From a checkpoint of a small transformer trained on Wikipedia: 9.96M parameters, 3819 steps.
Each number is 128 + 32 x the weight over its row's rms, rounded and kept within 0 to 255. Layers, rows and columns count from 0. Numbers have three digits each. The size before them is the row's rms in percent of the matrix's.

# layer 8 MLP down (transposed), 448x160, rms 0.0652, rows 158-171, columns 0-159
105:129151165166120071116117153146165099070148157112106131151120134154134108093125177172144161133155101168124082182115085136173132153082182123129125156142156186098107151140156124129033133108071086159151076101094132085165144140144144049112161168118141150106115153136183108111149095119090170155145070175192171135132162104160183169106104139136099119155102120146055131186106139197111133128065137088126136140163116176124086129089078159105117096124158085127145133140076134054133115148112152
104:142212145150114060158109145119116087139103157089144143116160198135163088186114109081162144157143131096103096163059169205125148114106135135110211096113123095147168150155135165121094113091108123099136095147145102136153177102142144135165164162086100106094139181138164106148182166148122122082088130125124146089152185182168133093129177099097153166139106124119152116123097091174101063156081044114184129116103153142146147161116147161163120134131154132145136116072133092108119115070151190
104:098132104085140143204072120101117121155147083082140179112101156092101129156116113116087085120091120109133142158134130124122086133141121081097118131135098091131099175066123142104175103132166131106083127169082124125097119146122143086145120097080168149197114110034092107134087117149129083089124118057107067098078150109114132125157182164123130132081137147107106081078174132103107063143075168091151145114194111163077086063154139102133090088101117098101149112155169139109143060126174142
094:194127110116162172181123109150175155108157094149135147095140112064114142151098125059151136107129166191096113122180128114166087202101112158136131153168128153102140150153117070151186106078105120171150137156114099107122131137065097167123133157160076127126147119097141101151144159114110186151132149189141125162105104123121089193131133168163136182102111161120150095107132139174142121157087090063143050119185162128145081128103172097073109164127131119174136105137132152091146071151161039
090:135136131153179165146146165141090138080168033078123127111127071102131119162144204087129150141088158142104187163141113115100122172113158122166180138118157085174114164078114184148132129092116077154127111120139125154149168146139126158053090090117163105111102095150137113170193149075097076133150124075192132159049134141141142118116088079158119115151145070113076175085118085119167117154109083126135159157114101108135088106130118136146068166136148115091082137190085137155156105123132131
112:105080102119123104088120114128136166190089128147158134105138119164148158129098094101082143108112108151122140196091138073169196117113136139115132142145129136119105123146136151121166176138156083093126160125100154160168149211183104111108075141134153086110159192122068088107135140158183125104128132132027115126123107102184100188134106105130095148118158086154142037156153068140195131111167171091102094117140118106083132103157065100138151165094123141117126202140079154171105118124154100
102:075145100128175127171067165185095137148162092123116138134097160115206113113138175130101096144094189094152090094116109148102131116176150104178112146103111141064128133088082126059137115118144116138161114123110106177127112146165097169091056146132117132160126107077143111115118106113156118197095188166107148155171127126125185102131138125137117088125063071114135108120087104090141096115202162108133092166157122090104127090096161195089161192153167147094099073106142154104083143076137106
114:140064111115131099088117161155076161138079153132106147144178134183132101162188073123143161149160113150193080091088165148113153113153126039143124122151140143180173161182076094087169184087118128204127161101142124142134071132059111181128143151080111112155163129150153104116164157186158139141149172102155125127145148104102190150119160170162146088116089134099146108165121121088144076095118155133118122138153150100106160152139088126167164130115146189092129093152163099089187098146102162
104:050117095158141152113155148068083078147133101152164170081124144103117106105113186103116135146153082156092101099143146156179150127087100101120088134096132150123102132138121157105091167120104094136161133097130129070101139129102166155052119133082147092145151190152110119084100110117086139183132115064101093121113100132141152181076073098179053168162163126134146112135115132119112119089178191111119183151093140126107078177138104178095137100163115134097113117097168101139112115210070071
102:122164125115121099138108129085117087102106094088174110154164135092153055103143172138124108105150168102071100176113085103063152157143155093124106124138136153102073139165143070153110139175153124121101108123125107154097076127114082145151134151174098099168069132153070103121115180099141069130147150110122068149086162087167100105144133219094093079065151118177050161080102119240146126118146115128163144124138097098132141112168175149113082143142068138155128140118122131122141136122109147
098:114057102166137139166098132112075117122099116136152144102111138112129137144082122109125148152143055071109101157105138155213062051155133150146075162110175097089115134250138111112066161092066170106152134137146129149146105092153109103147163097110080187175144144114154117161066108123128139131091152096077130148129165121084116109139110107096093160097125136070170124102115110089134113085061160114152154100114088133149155146134145128155158137136137160119125197128066138133140163142179135
108:132148078129099079153113199089144107069143133084090093141145122160143123131112109142162115105134096093101130125137138164109094131138133162100178112129187128131190107160130152110125177164171155062114137155097156105090130108141112165122156165111090168135163103166185147105107180146117171134132116159120179129157094086176131069146106125149123106139084124100126116204098164132152096140116105088138133118094150115099078199170131114171086172096026202112198057110121103139129166110174139
107:110128098139115094113145085148079137129134129134102113138151119076141201160133120122158134132187128068142117146144109052132161155107145084117181131141169094144091116022072110131111096094126123097070102136111178098027151139146113068124121165090140156101109107068157104075105153094083137165121125157115129120164138144074094090213076142163152121147126150134152097086105115102170161106121120147097188088126104158116120111126151133083116170126132100091138078135147176138050115171108124
099:099118116101136138099109091151128130108131127161079122146131117079105116122145096125139116086189099150177119126097153134153156168108154115136166110102164117128131051089093093137173090170157164120128150070159100103155100085125134133113164138103130130145138128121094147105104148122111132056151178124149145131103113181120175136137137165130137132198171162063101117195135099147155171126147114125128111123131151114066122159037123048162004194072076093118072086138132121130117137128100196
# layer 8 MLP gate, 448x160, rms 0.0652, rows 159-172, columns 0-159
114:083132114091148077151154134077111169159116133139116149132172114111074047149140165057118089143162173130140160110163144196136094137139152161111202113074121124137147115129088151153183131097143138121116115130062115189123118106105125147213083142112147103084199069081114060103178124094119106132090125154113123110130171136131128151117154159141131124174137085100130147115081077081121090150145178143055109071114122109147175115113102081132116136114141164164179136137095180096085109136172148
107:126120148079116139160129130139106114154184176153115077150133106090040176176091102154066102118127149146156105173162099157078040098108089140143135156161168100142124100091085096159127155153140167154074097074076137118110109112113077098157110096122131118167155138096111118118157163117079139202150161144130126139168140112054125150196143151143111078119125144135202115193128097142097144115090131126092139155105091142134132047143150121116119129147098086132143115109157163130094083164211114
094:197170118199121118094046101141142146120138140115127119067108160112107141158154158079128151136101166203162125190127153130187162091113141137136141121134086188160176144135149122127147201135126133083145174110099092200141140155135194138109100107148093121100114108153142109108122128079125121127146103065153145082147077170175130139135074070163163097141108101100162198144123049116098141117135118081162090082131132098172099104128122138097155156129141155103125151193127086122093102117150183
097:134101089120085102117163153130214124206087158151139134165127146151142143072129083108124105154150105106080126124161103176125137114141142089078078124105120164121111103129117118106156161098125148110101125119148124094114078154108148090195129136134077139121143177072136113062074131165126171118106121146104120114191175094139141093099117167090168137129200178179179091195127128129093167145205173106089159134198151154115144141087164129131148105155085167174150122051172098111138134156132139
105:169127158159066119093116131136111138085117139145123114080111130102141139103116126140174155157125104122109176128130173107159127127126145187117066109116171110154106152150108152097086108120157143106117084122148070150129133098071089102141199114138096198098170158159149106126149116111132199183173193133198184078132125093131076094113143136128097138167157095163108213137081143084083066131116111086132096116068186079199083127113111106076079083115124138160137087116143109104143127156144149
102:116103158072107131142198107123099113157109141135108099122120124150069094098129176181138112113104202125113120129068163136177165083146143140073085112116153135177149124074171077136083097120166152137076077122120146176131152112133174054147177118114108148109140086196138135147129105131100140153124153142140145104156048124131142106160160102131203091171078159163149073131150143135099119102144083145199110131139094098172145172083144103125191123141119133184125117091149076122144089055133139
099:070179160097168114129186069045144057105147090145136108103114140121144182063096166166170161156145130129142148119107054121145126124092155140146162150056149121108082155096108155151135199161152125164149109132139220069102112136155101128080198098177149130103100129146104104154126151182108098148122131147118146109133114165110093090142080091129119132115146132090138113113144119123098118143158092133128127150102109133097162110160119133147062163167119101100201206149099144178100112180152125
107:111188110057147095108135158137126137136071139031101109120065189163157155183136125165122171125104140085121078132145137073105101114092168169181144084138098196169144087065146132138118105072138153143081164101140111143171113106142065114200135114164144117096091157077059140173142122104165142129111120146145076136132173171120113115161136138094153091064102130124121092121085124093094132090096094118125127149136102162130160086129137144123155100153097128087137159171188144148170121075141132
102:164162137157208139113121088142209134094193099162065175113128153095166150126145105123111072225133132105123078128111125168136117175136126116158094164149121117137107126119127117093200056124093113159143124111111115161116129189114160129189139115102141167142073143167047129129144096182184105127151118124105155116141097104157146107165035179161118171111151170104133101055158148053139155141125168122136141146143143107107156167091105133126148162134117132149100164097120121127111133182118144
107:104091189148120083121203092059159155141101160093078152120162108140155137118169099130144088067208169157119198121158117117161084150121152127185104086107138078155115112149140135176167122134150156188131167155125064125134184130162138136125104130130123079109084122092085120183159149156132139127128126139112140121130157140100178107105112123096092081138108094121160202178085131134120062176179132096120153132175089093097089088151135129118086092090134088080182133117136131136115093132062104
093:110204192159127141107118120117153143155087099207141076113071126130111125103152129112083170116141138236138170129155138113115153137096197124192101087212089110089129074109191164143140114129111117169111091126137098152154185144120181094055108095128132157144136147091108144070147167105164132142164090139144123114105117160123136173151091138112139081122101122132090119123123123136133123070131142119120163170181140125122140063169096114095174105172110046104113109160107120100120134181125139
094:151172122089118086170132125139120151158163150161108181184097149164128197156130105182179200117160135101169163156125172136110101114139150130072099051097182127127123106081090134138119086165134159138166143156113167164125152096103121034090153149128081136204138161164118157118129173116113114186174113143118155098133111121081146108130163112130136095153088165091077115127094130119104157087096081119158118139133154117141126172105115101160154220083109142063149105124089142171145149178167119
104:092078076154135148137084079127132139075089108132091146126116145085098116130150098127149126111142077118094099081154143138112131149064158126091110117151121106117122126111080050092121149150092138098124189157117123115177118109126105094142143156121096128116168185089124167105151167173078145080130150071122173123143142123162159119141097164152146064156158168105102156131180115209147135142102096071109122102120147129102146201077158155107113218080149197133104108155033142153146179135098114
103:119154108099114161157123100137124146101091146130139149105099119131148067140184097173111100111133162152210115135164082096068106128128090146105131174120149142122112124178133149128106091164170149118119110172070137096090164149053122107089178096169114138084173119109193189072189143127131074091115113182156125200098091121132098095151112087139166102111130135164059058114116142098144122153130139187123124086113063132143100139134102134146106091205159092099133131180103150128095147094179141
# layer 8 MLP up, 448x160, rms 0.0652, rows 159-171, columns 0-159
111:115141199121102179128105179103118160117148094168136155135099134150134156132097149125099133128153119162140117097191150135173122123130141162079168099160139167158146102088061054091125102176080120153076081158103084143147141088096148101134063072121124157091134114066115126146150141113142146109081095190085154165111157092153139171111135150111150193095159096171152158118165158122139201197130124126114132113106181146105117128125075067135135152125128156083121156163095128208136157057087102
096:159120124131105133151077122175147099164104116097130150183150147146120104147108219149135111125179189174136072157080180101074104072052121133159152158137088102105108137108109122113127126109123115183133150135073144068092124138141114148091190167147127120127121142142156131134142120143175127159084127075095079118089111120160139165165167056145100110104168145111078147089162133135094081096136120110107107102152134205145125154123125115089126082164080173088132127078233170088124109132166108
092:165118117174124094121134155098200131115148101123165099156114134132116113094090129229141156129185101135155121097113100069066156149155134048109094131132111114150091104157174091154113104172129115139132121160168165107125126142112176075155101137099139080156087143110089139054091106103109133173124078130156095133109108122147184061126157117157118121189080088150117115177145098178142167106060124152116152138140084137122182157133077150086095098129156094133183120127137126198105125061085153
098:087112126120139119118132141088168146166068213159116119138142185077137154165079084159126111108149111145117101125169157161124145133183127052135155117138108132134085156146134074072109102120170171079125083137132156066089062093113140086172100179130110113145104132139099142120067043153119205085124132167085133122135201158124171080096173138131148116096105159180197113150120154165123138114093146124138127150122145142145135087142159108078116119126133141159143189091163188097099159103117132
112:140118096154107109089107177139162113174123127170112158139129140147149164140160128152154099154089095186108170133151107175163151112063080122134120134098172077181127127151150165091098174150110130131105140118214084170175160174132117103121085165127090197094155132120128101104124185109135096118104157126105125107087084151105161177105113132161139111172138139176091077117170107143133117108157199104134133181187104073126089120176143159161117158162134116107080151057063161138112128222114105
101:136135186180130155073078144109110068131067112110157159148139113152145116135136130126125105104182143194151132071151100130176137123143092118132073157116128118113090130118088164152132137158138121103103142138116053108155106091142168115189109114099113075162143122120119104140046147116100117136170088154175162138179116139113166091069149107092153117129127168086112130170187126158146101133142154091198111158080106090144165104086110162230131178067126173167188111104132158057119122123140124
116:120108149067162131141127148103141164150168071101113128114143133139089138113161129137083170075123100117114183129163098054168075188072168161086146107121191098189116116094158128159116158155199159052132166102144134135148085118118080133144172166126129128113142113155119121154079165117167122140079104124143135179077153112112102129110149128152141087166078041107131152091116105157108130126081195165140105122062134169164151207076116107099106116138181136089145136140148143110139089146094139
101:113108119161135087166129158101098091108111079088155150121101146182091142099116134094126179130092087114178105078101130088168191118122122134147137126140139151132120143165206123081091080128118093146183103082094096110103126141195172127117107178110167094175129132212124085066170147098101139121118117123125104190128115089149130122158103070204074176029110157121107173119106168145099145117175174086116142100103139128179113146151144120137139053090168152102143110120147107135112144141112103
097:177099128145147073054078111114138098159181074174128177112133134080131152122173129134075169150138128146122123063147134123078117125094148085128148159129139107193095141164096120153218133170089110131109105119113125133093125131118150114144182107111108152092095140174157088084199096166116143206133112113148148107133106065083107107096120131117112126132159120158151144071123168073083179118130130153118115097095127166128156183052073121147123172106156185175135149121139062098143124173133164
102:163101152152145168139184102173146089113186111183104188131136034099181147171083120141144070121100137172111155145124090102093123098089135154149154136182135182173129126115085133140103062161137142081128142146166124122142055073167122087124157101121133091146163085138105072130114168110125097149139179138208134140113146062160121148188115130152047074140147072169108098112088124130160128125140128107103125124173139127123107106136136101084137160161165112168122100095171143107142130060126145
100:119155112099178076157106141148117120109138158142184085123103111105086137109116095139155141089120093145093085103150162159066108083090202203141199094139147067110129112159142068119098091205157121129144114141205173151086141120162138128144151119159088121157146118145139122109112111122118139176138118149113118137139065094169126112112116141088153087150078157136170152164087180110137085152090144083169113088180170075152091120128105113138122126114076110133163035099107113074101175123172160
102:160118102092119078140105161086081120139182161123126164103153125151112143158090081186082128202112099095150136135132108120186164142160117132115139130118147146159149139137106119160147122145102137136152115125092208137108086117057124089160090160127170127140077122080146174080134124101107108108100170180130114087158153157133102163166086107152139062130061119183121118082086139119106135146076154153166181148154137215116107065145162185106169152146102080114180125194167171111079109163130116
086:181146101091121115179115091082203087060127106129152080174120146158119190140071142134120066132130091114111101164152101105153062066118152097126049111153093131122154112151141086115151106164098118133086140101129114108127163120073164192159133183139162131120103124153095138155160090142165103151052193080117132165131115121141128119222142080164125116171110118113128132107123142149132160163089077169169147156154106144119087116167179146116150106108114086090207097147141118127129098131149153